From a checkpoint of a small transformer trained on Wikipedia: 13 layers, LayerNorm before each block.
Each number is 50 + 10 x the weight over the matrix's rms, rounded and kept within 0 to 99. Layers, rows and columns count from 0.

# layer 3 MLP down (transposed), 512x96, rms 0.252, rows 123-159, columns 0-95
50 44 37 30 48 39 62 31 45 63 63 59 62 49 39 58 54 57 57 55 58 59 52 28 50 48 43 38 46 51 60 39 44 47 46 60 52 60 48 63 35 51 50 48 63 43 58 62 54 72 48 53 49 53 49 76 44 58 42 48 58 46 36 34 42 52 70 36 53 56 38 48 43 54 35 50 47 44 43 57 37 51 52 50 39 41 43 46 54 61 64 49 54 65 48 57
52 54 62 52 45 26 54 49 58 54 48 56 48 39 50 45 49 53 48 58 39 62 46 42 54 43 52 48 59 54 56 65 50 45 59 53 47 63 61 63 43 43 63 57 57 53 50 36 58 54 48 51 55 31 42 56 38 41 68 47 54 54 48 24 34 66 52 33 42 49 58 47 49 51 38 54 47 53 48 64 50 39 67 48 49 46 40 58 67 65 47 25 49 51 43 31
44 47 47 41 38 56 40 70 62 54 43 48 59 64 53 63 36 41 33 41 55 55 64 62 39 63 41 57 42 39 56 68 47 46 49 38 64 37 43 47 42 56 48 51 49 45 63 56 43 53 56 55 45 51 38 47 54 46 43 35 49 45 41 56 42 63 45 36 58 53 46 74 38 61 48 72 69 58 49 69 50 54 52 43 59 61 46 62 56 46 51 33 20 57 31 48
53 40 41 41 43 52 57 53 45 61 30 19 37 24 61 53 52 47 50 60 59 51 50 49 64 57 34 43 44 52 43 42 59 50 38 49 70 38 51 44 56 52 37 28 45 62 40 67 63 46 62 44 59 50 38 69 44 46 67 53 53 53 47 41 49 32 55 48 65 42 57 49 44 59 31 54 53 44 72 56 47 46 54 46 76 50 46 38 49 55 57 50 61 69 59 58
57 34 59 47 38 53 46 45 46 47 44 57 49 56 61 45 40 38 42 52 52 41 57 62 41 55 48 51 54 54 51 61 61 42 53 51 53 39 38 52 54 65 53 47 56 55 61 62 34 60 55 68 46 47 62 54 47 48 48 69 54 30 23 50 50 43 60 50 51 57 28 45 49 58 34 46 50 59 50 53 50 56 45 52 61 58 45 56 38 51 56 34 60 62 29 47
57 29 39 56 46 62 42 47 41 60 56 55 42 51 54 64 43 61 49 49 62 52 49 35 43 53 59 43 53 51 48 51 42 63 48 51 29 53 48 55 35 47 62 53 55 45 54 50 55 56 57 61 53 63 51 71 40 31 45 34 48 42 55 32 36 41 54 37 56 56 38 48 47 55 61 52 63 70 41 50 57 77 43 55 40 43 45 49 51 31 42 47 60 63 41 60
37 34 46 62 57 41 60 37 48 65 62 57 66 45 42 53 51 47 46 53 46 62 53 74 83 46 52 78 56 46 32 32 41 55 44 43 63 44 56 60 62 47 44 43 53 44 50 43 60 56 25 30 59 49 34 48 36 40 37 49 66 62 55 64 40 56 56 46 75 36 59 43 33 34 54 68 55 64 55 46 55 46 53 41 62 47 54 47 35 48 55 52 33 48 49 39
54 47 33 40 43 56 51 55 54 35 68 47 37 36 59 59 56 49 39 46 47 63 40 55 77 64 43 63 46 28 39 41 48 41 50 53 46 37 40 57 54 48 56 40 51 65 48 49 42 36 59 61 48 57 42 32 48 45 59 58 62 67 31 50 60 48 44 42 60 47 52 52 63 64 42 60 57 48 55 41 62 61 56 60 48 48 43 52 55 39 38 52 65 47 41 54
67 64 57 53 53 51 39 59 44 52 51 52 49 53 33 45 49 42 52 54 29 59 55 47 56 51 47 48 40 43 54 53 45 54 52 55 40 72 48 53 49 49 46 44 51 55 67 48 47 55 42 50 42 50 62 39 56 51 34 48 44 55 37 61 47 55 72 47 45 50 38 60 42 36 43 73 35 51 54 30 42 54 81 59 46 58 57 51 37 42 63 40 52 56 38 38
56 54 39 54 18 47 56 42 56 62 41 52 70 34 42 64 30 36 45 55 59 60 59 71 45 51 53 49 33 50 41 52 51 33 49 62 42 44 60 58 41 37 64 32 35 47 62 44 39 67 48 66 41 51 62 42 64 39 63 48 44 40 42 42 45 51 46 71 71 61 40 48 51 46 47 54 39 61 47 57 40 79 60 52 38 56 23 54 46 53 63 47 52 44 57 58
42 24 51 61 37 54 46 50 60 57 64 46 50 47 48 41 58 64 42 36 43 49 45 48 42 37 50 54 61 66 49 46 49 47 59 71 62 36 54 51 37 42 41 57 67 55 45 63 42 47 49 50 58 38 64 39 46 52 49 45 54 48 66 67 53 51 47 28 61 35 51 26 55 40 61 45 51 50 40 56 58 35 62 52 55 68 56 53 46 36 63 43 52 50 45 53
47 56 47 43 67 57 62 63 47 44 56 48 53 60 49 44 60 52 41 42 29 84 47 47 57 41 55 55 52 49 53 76 51 40 48 50 61 67 27 33 53 43 48 56 42 47 43 43 55 46 40 46 46 41 40 41 48 24 51 49 40 69 49 46 32 58 57 45 47 56 36 62 62 61 32 45 49 61 52 37 62 61 65 53 60 39 33 60 46 60 38 46 58 52 49 56
80 42 41 47 55 51 55 52 50 50 64 64 49 64 60 41 54 48 39 72 47 41 56 27 48 68 57 56 36 37 33 63 46 51 50 51 46 50 36 45 57 50 31 47 43 51 72 56 55 58 38 43 50 47 44 58 58 50 62 41 45 54 57 54 58 52 40 47 46 47 50 49 33 55 53 47 33 60 46 55 44 56 44 51 56 61 47 55 45 43 49 45 38 48 55 54
44 54 42 35 55 50 45 51 56 48 47 41 58 63 30 67 65 61 65 53 51 40 51 69 60 46 54 58 64 40 49 48 37 53 51 55 35 47 40 60 51 46 48 41 51 58 46 54 43 47 51 42 51 50 33 67 44 45 50 63 60 36 60 56 36 54 39 73 56 51 42 61 38 43 46 56 49 63 51 45 50 57 62 37 55 54 43 44 50 48 50 37 52 45 42 50
54 38 39 56 60 40 60 55 37 31 59 31 60 56 57 65 69 63 48 38 59 68 57 28 39 47 37 45 47 53 57 55 51 52 65 67 58 51 42 54 40 42 42 53 52 46 48 44 47 45 46 59 34 40 44 43 55 37 52 49 61 39 52 44 39 58 73 48 63 46 44 54 45 45 47 55 51 47 55 45 53 47 37 47 60 46 50 48 55 59 54 51 63 38 54 60
50 48 52 53 49 35 34 64 45 61 44 45 54 41 53 47 58 47 72 38 57 68 58 42 58 62 55 45 39 54 52 46 47 57 49 58 49 47 54 54 58 53 43 46 61 35 47 45 60 46 61 59 45 45 48 62 53 57 42 56 47 46 37 61 43 57 34 41 39 43 48 54 29 62 60 36 66 44 38 55 69 31 50 47 49 58 50 64 54 64 59 43 38 52 29 48
44 53 47 57 66 52 54 44 55 42 54 37 55 58 50 70 48 42 42 46 74 54 42 58 61 60 44 56 51 54 58 47 37 57 64 46 49 37 44 36 49 42 53 60 53 55 61 49 59 56 48 51 45 66 41 47 47 39 65 28 44 53 57 47 50 26 58 37 43 49 27 54 42 26 50 28 61 47 40 45 65 47 55 56 72 55 47 46 49 59 53 50 50 51 54 65
57 57 55 49 38 54 56 50 48 51 48 56 49 65 43 54 39 45 43 67 40 51 46 67 58 33 54 55 57 59 55 65 36 55 62 36 58 56 50 63 40 53 46 54 38 45 41 60 51 34 55 52 52 42 38 50 54 33 50 23 55 65 55 60 57 53 63 38 50 47 44 28 57 54 43 57 68 60 57 45 41 58 49 65 41 37 51 41 51 43 50 35 53 38 37 74
58 47 50 62 69 33 38 33 42 66 46 52 46 39 66 50 56 49 48 52 60 48 47 59 56 57 49 54 45 54 76 56 53 38 53 39 29 47 55 58 42 46 53 49 52 34 58 49 47 58 46 44 49 53 39 63 38 52 51 72 41 41 63 37 46 54 50 60 45 53 51 52 70 39 64 56 50 55 68 45 34 51 44 50 34 32 53 26 44 49 72 41 42 65 48 43
49 51 56 65 46 46 43 67 48 45 62 40 51 45 54 92 40 53 56 43 36 48 43 35 47 51 58 51 40 44 33 61 52 47 43 47 45 46 56 49 51 53 50 63 63 57 52 51 55 59 63 60 39 43 34 45 58 42 37 36 46 49 54 50 53 45 57 64 42 46 31 62 56 42 65 67 43 54 40 56 47 61 37 35 46 47 55 42 51 47 45 57 74 43 59 49
50 32 56 47 48 51 50 52 48 50 49 33 50 56 62 50 51 35 42 41 72 48 47 67 52 41 51 61 49 41 33 48 53 35 32 71 42 34 63 44 66 61 60 69 48 46 72 51 62 47 36 40 45 56 49 45 40 71 59 38 50 53 71 45 42 58 43 47 62 47 71 55 59 43 50 48 62 38 43 39 44 60 61 68 44 26 47 49 56 39 43 57 47 38 54 60
43 40 50 39 61 48 60 63 66 53 52 52 47 45 51 59 68 56 50 45 46 49 53 54 34 57 36 52 51 55 33 39 46 47 53 48 52 49 44 57 32 46 52 64 50 62 54 50 50 54 55 63 47 59 41 55 47 53 47 56 57 44 34 36 59 60 48 36 55 37 42 53 48 68 28 54 53 48 49 54 51 46 38 56 55 53 50 50 56 44 59 43 41 64 48 42
43 77 39 55 48 31 58 41 49 35 71 52 34 45 58 36 53 38 49 41 55 55 44 45 57 52 48 58 63 51 66 35 64 50 58 44 42 40 51 50 57 42 49 49 61 56 74 42 38 38 56 29 64 45 32 46 64 43 51 81 49 60 70 33 48 54 41 55 44 72 56 50 48 41 52 62 51 53 53 48 54 44 53 47 31 43 48 33 37 41 55 37 59 81 46 49
38 36 68 41 45 52 55 59 54 43 47 48 49 52 44 44 33 50 49 48 40 60 63 44 64 51 43 51 43 53 70 59 53 41 36 62 43 71 62 51 40 41 42 49 67 53 57 49 57 48 43 61 30 49 51 54 60 43 50 47 61 53 30 43 71 75 48 46 44 45 38 60 45 62 45 37 47 39 51 44 68 62 51 54 48 43 60 66 34 52 59 52 49 38 32 45
48 65 63 34 45 67 34 57 61 57 45 49 50 61 69 59 50 42 34 49 52 56 56 66 50 49 38 51 37 77 46 44 61 46 32 51 29 46 55 40 38 48 45 62 51 52 54 57 64 63 60 65 55 53 26 40 51 41 43 42 42 31 55 28 49 52 61 38 46 54 53 63 41 62 27 53 38 44 54 47 50 55 54 47 57 51 59 49 66 50 68 43 54 58 57 12
39 51 38 30 51 48 38 50 39 59 64 34 44 45 63 59 61 55 53 35 45 61 47 65 32 57 33 65 48 40 52 48 56 58 76 47 43 44 55 59 31 39 56 53 36 56 54 47 53 58 47 47 54 53 33 58 53 42 48 49 51 62 56 49 39 38 50 46 60 51 57 57 40 61 46 49 61 39 61 52 56 51 43 40 53 53 49 57 58 53 69 52 39 57 37 55
56 43 41 31 54 56 43 65 56 53 66 39 63 51 44 63 63 45 41 35 32 46 68 46 47 29 40 43 50 42 43 46 69 46 53 44 43 55 55 53 61 60 28 70 47 48 26 59 50 53 67 35 55 69 62 38 56 56 38 45 56 58 69 52 43 61 43 44 35 32 61 48 40 65 31 37 50 49 67 60 54 62 46 57 49 57 42 57 46 52 55 45 48 54 46 43
50 80 29 49 57 39 33 54 70 50 43 48 54 56 53 45 56 65 38 54 63 42 47 34 53 60 57 43 40 51 24 61 45 71 44 50 37 49 57 60 55 48 34 65 53 48 53 70 62 46 55 48 54 39 44 65 45 50 43 48 35 54 58 53 36 52 46 49 41 57 36 50 58 52 58 32 45 55 65 60 33 52 53 54 42 49 31 49 38 51 82 42 39 49 55 60
56 42 54 43 34 56 44 57 50 52 58 34 36 47 63 40 43 61 64 59 43 58 47 55 48 58 45 58 44 59 41 56 65 57 52 44 54 42 46 46 62 48 51 62 31 46 43 45 61 55 48 42 44 49 49 64 28 65 37 55 33 48 61 41 56 50 35 52 42 52 37 48 57 38 70 38 54 45 48 46 59 59 59 53 50 47 41 50 50 52 44 59 51 48 49 61
19 59 57 59 62 76 39 44 40 66 45 54 49 53 49 59 62 28 50 48 43 50 22 52 42 52 49 36 54 42 52 73 53 50 57 54 61 64 38 25 50 56 33 67 56 53 56 34 33 48 55 49 61 43 52 30 62 32 57 49 35 45 74 48 40 53 53 48 61 47 54 55 38 45 46 57 51 80 25 40 71 55 70 60 48 42 46 45 45 50 49 58 45 65 49 50
52 43 42 54 62 47 35 54 35 46 70 38 61 50 64 47 39 44 52 52 38 56 46 57 45 73 43 56 37 66 55 54 43 57 66 60 34 63 49 36 41 60 59 42 52 54 57 51 40 67 53 54 47 36 45 45 38 47 54 54 51 67 42 41 59 45 43 57 41 38 51 52 53 57 50 64 44 44 54 57 66 47 38 47 58 48 58 40 35 54 36 56 41 50 53 59
44 39 47 26 58 45 51 57 30 50 58 60 45 40 50 50 57 58 42 54 49 46 43 48 51 52 46 52 53 53 50 50 53 50 58 53 41 62 53 58 22 58 56 54 63 46 58 54 38 53 52 47 54 56 51 62 37 43 49 38 49 45 40 40 54 58 34 48 57 47 43 49 58 59 55 57 66 60 47 46 53 61 55 55 42 46 46 48 53 46 67 42 50 44 57 55
57 28 47 55 41 48 49 33 49 42 60 32 45 46 41 64 45 50 50 36 67 44 53 38 41 56 54 60 50 56 47 41 62 56 54 60 56 37 49 48 41 42 66 45 36 54 55 51 53 51 60 34 48 53 49 63 60 53 57 52 50 50 58 44 26 52 54 57 46 36 43 29 39 43 58 53 57 44 62 52 59 51 68 57 48 53 52 46 35 65 55 50 58 64 41 66
39 77 56 56 46 59 47 24 60 53 51 31 47 58 51 36 51 48 56 47 57 58 33 46 36 45 38 39 61 58 35 36 46 63 53 45 59 46 85 42 44 53 49 72 35 69 54 33 65 60 61 23 53 68 58 34 51 34 54 45 32 42 56 48 42 48 38 71 41 60 36 49 41 32 43 55 53 70 49 39 55 60 37 54 61 57 74 60 54 42 56 55 46 50 42 70
61 47 51 45 51 49 54 58 55 51 62 47 76 50 41 63 47 43 43 25 62 50 51 45 61 47 62 47 58 69 48 41 47 60 54 47 43 59 25 58 42 64 70 39 56 36 45 48 39 63 52 41 53 54 52 53 54 46 55 41 42 58 60 46 44 45 38 26 46 35 69 33 43 39 52 61 51 41 50 45 53 31 41 59 62 55 45 56 48 62 40 44 52 75 49 37
52 40 45 67 63 59 54 49 47 59 55 46 42 53 46 49 60 37 30 63 43 57 68 44 40 53 43 51 42 55 65 45 66 49 46 36 64 48 49 59 39 46 48 43 51 69 51 51 25 44 41 57 64 60 58 48 50 43 35 33 55 43 39 59 51 54 70 48 52 68 35 60 58 55 58 31 59 50 28 52 56 53 41 49 55 41 30 41 62 46 74 55 54 33 54 38
43 43 51 38 67 44 44 34 54 40 37 45 42 55 42 37 38 42 62 53 42 53 64 31 49 60 44 54 47 53 42 42 49 49 62 67 56 55 43 51 49 54 45 33 44 48 43 35 60 47 49 47 30 58 47 44 67 67 67 51 56 48 54 41 60 58 44 53 51 50 41 63 50 44 49 41 48 50 33 59 49 65 43 54 57 71 52 65 59 51 52 37 60 62 51 48
# layer 3 MLP up, 512x96, rms 0.356, rows 124-159, columns 0-95
55 51 71 57 49 34 62 55 78 59 43 48 57 32 39 51 30 51 44 64 48 59 68 31 56 40 53 60 64 42 65 50 42 50 50 50 44 57 44 56 57 43 44 48 55 71 39 24 54 48 38 50 61 47 44 38 38 44 65 51 43 41 45 41 56 55 58 57 53 37 54 62 48 58 49 54 47 20 52 58 55 46 64 57 48 58 73 71 55 70 49 39 39 43 41 41
48 53 53 41 54 57 47 45 53 28 55 55 35 51 57 64 51 42 38 45 46 58 28 44 54 51 60 52 54 43 51 56 49 42 46 53 60 57 56 49 57 44 42 37 50 46 55 65 66 49 54 32 55 46 55 67 32 54 55 75 48 62 57 47 46 39 50 39 54 51 44 41 45 53 56 41 58 69 47 65 64 37 43 39 54 23 50 56 50 37 52 43 66 45 61 43
55 37 38 45 54 54 49 51 62 79 48 48 67 32 63 50 49 46 44 53 43 51 59 48 74 48 47 46 46 56 42 51 48 48 31 50 69 34 49 45 67 55 48 26 44 56 36 40 47 56 53 36 43 45 49 52 64 42 69 56 48 46 35 55 48 27 70 39 43 48 56 43 36 49 54 39 45 66 47 56 66 40 54 49 63 27 54 43 55 49 57 60 35 47 62 53
36 59 57 56 45 48 65 58 34 56 52 50 41 43 49 50 58 39 41 57 44 58 47 53 56 48 50 51 50 50 43 65 43 44 33 44 47 37 52 60 54 64 49 50 39 41 32 56 37 51 58 46 54 62 45 49 45 50 62 48 41 61 57 60 53 36 58 59 48 35 45 56 49 49 55 33 49 48 34 73 51 55 48 55 58 63 40 53 40 44 50 72 59 41 59 50
29 43 41 51 37 40 55 54 61 41 39 55 46 57 39 66 44 42 54 42 51 49 55 47 67 51 33 56 50 72 66 51 53 35 55 60 54 57 57 50 55 42 60 51 40 44 48 54 68 44 58 54 53 51 40 57 54 51 54 55 51 47 53 51 50 51 45 53 49 38 59 44 53 40 56 46 48 37 30 46 65 49 45 36 45 49 57 37 59 30 28 65 53 47 45 44
75 50 69 31 45 54 53 31 41 54 55 59 52 47 49 51 59 57 50 58 54 58 56 49 60 59 36 41 75 37 38 46 30 44 35 45 45 41 41 61 66 29 44 54 47 53 41 38 57 64 49 50 68 41 53 61 51 32 60 37 65 45 62 43 39 65 48 48 54 55 35 48 56 31 54 49 41 37 59 41 37 56 57 49 65 48 63 45 61 45 58 58 53 42 52 53
47 41 57 46 49 62 28 42 53 47 48 46 45 57 60 54 35 56 34 65 33 56 45 37 52 42 54 42 60 38 41 65 63 48 60 52 64 45 52 68 41 54 56 44 47 58 51 36 57 40 45 33 51 69 65 46 70 38 64 55 53 67 60 48 55 51 49 48 41 42 52 37 54 50 55 54 45 65 55 54 48 34 38 54 61 37 61 62 52 33 53 47 50 39 55 54
50 62 55 49 52 49 58 58 54 31 63 69 43 39 56 64 50 51 41 40 56 56 64 56 55 50 44 45 58 51 35 47 40 63 50 47 34 38 51 62 59 48 38 49 48 42 48 58 37 43 36 31 56 56 33 43 42 47 64 50 61 64 64 62 45 55 55 46 50 48 26 55 57 54 63 59 48 56 39 47 44 65 56 35 48 49 42 57 43 37 74 64 50 57 51 49
37 50 49 54 29 55 41 61 30 40 51 40 46 52 57 52 44 54 56 56 35 66 67 48 41 65 56 45 45 60 65 42 49 32 42 56 45 62 49 60 54 41 52 60 31 36 44 49 65 82 32 44 75 36 52 48 75 54 47 51 54 43 70 46 48 46 33 51 64 71 44 50 26 28 51 61 46 28 28 65 48 44 46 47 61 59 55 57 43 69 42 47 60 37 74 44
48 59 46 61 59 54 45 54 60 39 55 62 36 34 59 52 46 58 49 44 60 45 40 55 41 42 46 51 52 46 54 36 58 55 34 67 62 40 52 50 41 60 55 47 78 57 32 65 53 46 42 46 59 28 65 52 42 54 50 42 47 33 57 49 65 23 59 28 43 53 56 52 57 50 67 47 49 49 46 51 67 52 59 54 64 75 61 48 54 45 39 47 42 52 50 47
39 57 52 51 70 68 64 58 45 57 47 52 30 58 48 58 65 61 37 54 43 44 43 53 36 61 71 46 58 45 56 61 58 46 55 60 59 49 26 47 48 67 47 37 48 39 42 48 55 58 46 53 64 37 51 50 47 40 48 45 34 26 64 54 29 53 45 58 28 38 55 49 65 42 32 51 36 59 63 44 39 48 52 52 60 53 63 41 55 62 46 48 39 44 72 46
30 43 62 39 50 52 44 68 67 47 52 43 66 54 50 55 63 58 47 63 64 54 43 50 51 52 60 57 36 36 57 46 52 57 52 58 46 66 40 46 61 51 33 57 42 52 41 49 53 68 33 45 56 50 45 46 63 69 37 49 61 63 65 60 47 44 48 50 41 45 45 37 43 58 49 36 44 40 49 53 47 47 44 47 45 60 60 52 43 41 47 66 37 37 46 48
46 46 58 54 59 58 59 33 48 63 35 54 42 60 19 48 50 41 32 54 55 38 63 52 75 48 55 35 38 56 50 49 55 55 55 49 40 58 51 49 58 44 52 54 46 50 40 45 71 61 49 50 35 41 37 50 45 45 47 55 58 56 39 51 55 53 59 65 42 51 64 35 57 56 40 55 60 49 51 50 57 41 64 34 67 48 65 43 52 54 38 53 56 47 40 46
43 48 37 50 58 57 59 45 56 45 48 50 56 55 47 66 46 54 47 65 49 49 59 35 36 53 44 39 36 51 57 66 40 58 49 49 52 55 46 60 35 43 59 58 61 40 39 55 54 51 53 71 34 46 53 52 70 56 34 57 44 46 65 52 40 58 54 54 51 35 63 64 51 38 36 44 52 45 72 43 41 58 42 49 53 38 63 40 58 35 53 59 69 45 47 59
44 45 36 69 50 38 43 57 55 61 60 50 40 44 61 58 53 51 49 45 56 56 54 49 47 49 55 56 56 53 62 57 50 66 38 41 55 51 59 38 39 44 54 35 48 52 36 54 53 49 28 53 53 45 34 50 41 55 61 44 59 59 28 59 48 34 45 62 63 45 51 56 68 44 55 35 46 52 38 45 66 43 58 50 51 38 52 57 28 60 32 59 61 47 49 32
56 51 45 58 57 54 81 51 59 47 34 55 43 44 46 51 50 39 62 28 63 43 43 48 25 35 43 50 59 56 37 66 47 58 50 53 51 43 61 47 59 44 50 60 66 48 70 40 36 46 60 55 32 54 50 38 50 61 45 49 50 65 44 45 40 46 36 53 60 57 42 45 48 49 50 37 45 47 52 45 48 68 62 58 43 46 34 63 50 39 58 47 46 41 42 66
61 50 53 53 61 49 64 49 79 60 52 39 43 52 40 44 59 47 43 50 50 48 41 45 60 28 54 32 56 53 77 56 48 43 49 44 37 45 41 58 47 42 57 37 63 60 38 46 44 57 38 65 52 50 43 52 56 47 52 29 54 67 52 63 62 55 40 53 54 48 59 33 66 48 36 67 62 46 49 48 38 43 50 67 59 51 55 38 69 43 52 48 43 21 66 53
41 39 32 58 63 43 46 48 57 63 25 54 52 40 49 55 32 53 64 65 63 51 41 59 66 56 51 37 47 52 59 61 46 35 53 41 50 57 50 55 61 49 37 64 55 63 50 40 54 61 49 51 58 61 45 40 44 43 49 70 52 48 72 40 58 42 59 51 43 62 45 35 67 46 60 47 60 41 56 63 37 55 52 47 54 36 36 45 45 45 33 48 57 44 42 52
47 35 53 50 67 46 62 42 48 52 65 72 56 45 42 48 30 54 38 49 49 43 33 58 49 37 36 60 53 56 52 46 58 48 61 47 31 61 63 57 38 65 63 55 63 43 41 63 55 71 53 38 49 43 46 60 62 59 58 54 42 56 55 36 51 72 57 58 71 52 36 52 57 31 51 39 48 74 49 34 29 53 36 48 42 37 46 47 55 45 36 50 56 46 38 50
40 65 52 62 49 54 37 64 58 47 52 41 53 73 53 44 45 46 48 44 55 40 27 54 37 41 65 53 37 64 50 48 49 36 47 63 67 31 48 67 59 59 43 62 43 49 53 60 60 61 50 37 57 58 32 26 54 68 78 30 50 51 56 48 44 49 43 62 57 59 68 48 57 55 47 51 44 44 41 40 63 41 67 61 46 38 61 48 41 48 49 55 58 38 61 54
41 54 58 62 50 40 44 62 60 56 59 54 49 54 50 51 61 40 49 61 40 54 59 57 49 55 45 46 48 51 25 47 42 29 44 56 52 54 46 60 53 48 50 48 37 57 61 55 39 51 52 60 55 48 54 48 59 60 49 59 61 35 49 45 58 59 47 38 58 45 54 49 53 63 31 48 45 58 40 49 63 56 37 58 53 50 53 42 60 43 52 39 39 50 67 38
59 52 41 55 54 41 47 43 56 44 47 33 51 35 53 36 45 51 59 54 50 55 70 41 58 53 50 57 58 46 67 30 46 33 58 46 57 46 27 47 68 71 55 60 53 66 43 24 30 58 46 54 72 52 53 57 73 38 44 67 45 59 67 44 42 64 44 41 26 48 60 50 58 38 50 53 63 54 69 57 42 38 53 57 58 59 54 40 46 38 53 48 41 35 31 51
57 84 61 44 57 35 52 43 60 41 35 57 58 67 28 61 52 50 49 61 44 34 42 69 37 49 57 38 40 51 39 56 59 59 47 44 69 62 55 37 46 65 48 50 54 59 43 33 52 47 64 55 38 48 52 59 45 53 49 47 68 60 46 51 47 31 31 48 22 46 67 51 40 44 58 47 38 53 52 60 51 60 57 48 43 59 55 42 36 48 55 33 46 64 52 56
56 47 45 48 33 57 45 43 46 51 38 36 34 41 46 47 45 67 65 37 59 55 60 49 51 31 56 64 43 55 60 44 51 28 62 42 48 61 44 44 56 42 35 45 40 56 49 54 30 44 47 61 59 41 41 49 67 53 30 52 33 38 44 69 65 45 61 33 76 80 36 53 47 41 44 46 54 50 56 62 29 55 61 64 59 57 47 44 53 63 46 63 48 41 69 48
54 70 53 56 46 67 51 57 43 62 31 54 45 34 56 44 53 64 53 46 56 39 55 47 58 39 61 45 50 64 53 50 55 37 64 70 40 42 38 48 51 41 59 52 44 58 47 39 36 52 38 52 46 44 33 33 50 46 59 46 41 48 40 56 35 35 50 42 58 51 52 48 50 61 50 48 48 52 49 52 54 46 41 62 54 66 47 42 69 49 53 60 20 32 43 44
46 68 45 31 64 58 61 41 41 44 46 44 45 40 52 56 64 41 45 45 47 51 55 55 53 58 52 56 44 45 61 36 71 53 52 59 54 56 70 43 47 76 36 38 34 42 46 59 58 68 58 33 69 54 42 46 42 56 38 49 60 32 57 40 75 46 63 42 44 41 66 52 26 50 55 45 42 62 52 43 49 40 44 45 44 37 57 43 45 48 50 40 56 41 41 61
52 56 38 44 59 48 58 56 58 55 35 44 62 38 51 57 50 53 39 63 65 35 68 43 53 51 57 37 33 35 51 43 54 39 46 50 48 66 37 48 63 48 37 49 52 44 49 65 63 52 54 60 59 42 45 57 55 51 36 45 40 55 56 45 45 32 46 51 41 46 53 54 46 46 67 31 50 28 44 37 49 50 39 59 59 39 44 67 57 48 83 55 42 28 56 41
54 46 36 63 42 47 59 61 41 57 40 54 36 46 43 51 43 50 68 52 45 40 51 50 49 47 40 75 47 46 50 56 53 42 44 39 47 33 53 44 57 60 43 61 35 45 45 37 49 49 67 56 53 50 60 50 49 64 42 58 51 54 56 50 47 51 35 51 60 78 35 58 57 47 63 47 51 42 48 42 63 55 41 71 38 38 48 34 52 39 45 49 47 44 38 61
35 45 45 61 58 67 49 60 44 65 43 47 52 47 43 51 50 42 40 59 51 54 47 57 36 43 40 42 52 61 74 54 36 25 55 52 68 67 38 44 75 58 54 58 63 59 47 34 59 46 68 54 62 31 68 61 51 48 55 43 24 32 49 53 52 48 58 48 38 46 59 51 42 16 62 48 43 60 49 39 50 68 36 55 55 52 56 40 71 46 52 48 46 65 37 48
62 58 35 47 53 62 56 56 45 45 50 53 55 49 48 58 38 38 53 56 42 64 49 65 66 39 52 56 54 46 39 50 53 46 48 50 35 55 29 38 66 55 56 38 49 43 60 35 52 53 55 60 46 49 46 63 37 60 46 44 65 70 49 45 54 45 42 50 43 56 58 40 35 40 50 45 46 49 45 45 67 36 36 56 48 53 46 46 40 63 50 57 40 43 57 44
38 67 37 39 44 47 41 52 49 48 37 62 55 57 58 25 49 60 42 50 44 61 45 53 48 49 60 50 53 38 55 61 57 54 36 48 53 31 61 48 41 56 55 58 30 41 50 39 54 56 40 38 57 40 40 40 48 46 49 49 51 59 50 41 57 47 36 47 54 40 59 46 66 51 54 46 61 51 51 32 51 52 56 54 35 51 61 42 50 62 58 58 63 46 39 59
51 56 50 50 34 45 37 48 45 57 61 38 53 54 43 58 62 56 59 51 50 48 48 51 45 56 55 47 58 58 42 45 33 54 46 60 49 55 59 65 62 49 76 45 40 47 31 49 60 45 50 30 59 43 47 32 71 59 72 42 48 59 50 36 51 47 52 51 49 26 58 46 45 35 45 36 48 64 42 33 67 57 48 45 53 61 38 54 31 47 35 60 70 46 46 50
65 29 62 50 46 49 48 28 72 69 48 53 52 49 59 31 47 64 46 35 63 51 55 54 60 53 35 63 48 49 56 49 35 34 52 60 62 55 55 56 48 68 43 28 44 52 58 47 62 53 68 50 54 43 76 42 51 49 58 59 37 34 40 49 30 64 46 46 37 67 58 24 42 42 52 48 34 53 56 54 46 54 37 37 38 43 62 32 69 54 49 30 56 42 34 55
45 44 48 38 52 35 56 47 57 47 46 42 55 49 56 34 39 41 49 33 42 53 47 53 53 57 47 55 57 54 50 54 50 50 49 35 61 40 40 50 52 43 43 46 19 44 65 54 41 70 64 46 68 52 56 48 57 47 45 54 69 36 51 29 48 51 64 46 43 43 72 67 61 61 67 54 40 42 54 49 56 66 52 56 60 46 61 38 57 52 66 38 54 23 43 29
49 52 53 49 64 50 59 29 64 35 37 26 54 45 34 69 48 59 46 60 44 44 38 41 40 42 42 52 58 78 48 36 44 64 40 54 64 75 67 35 50 56 42 39 53 49 54 54 56 57 74 53 35 57 62 53 42 48 63 61 41 54 51 55 48 45 50 61 31 44 48 59 43 37 40 56 33 54 48 51 59 52 42 36 53 53 61 67 64 55 38 58 37 49 61 51
60 43 52 31 60 63 58 65 51 39 29 50 48 60 46 61 35 50 36 67 29 35 41 52 57 52 55 34 50 45 55 41 55 51 45 47 58 58 55 45 40 54 45 56 45 72 52 51 62 49 55 36 47 36 55 39 65 53 30 50 50 41 44 64 60 56 58 50 49 61 58 62 52 48 54 51 42 55 41 40 41 46 55 67 42 60 38 51 56 54 45 44 45 36 56 50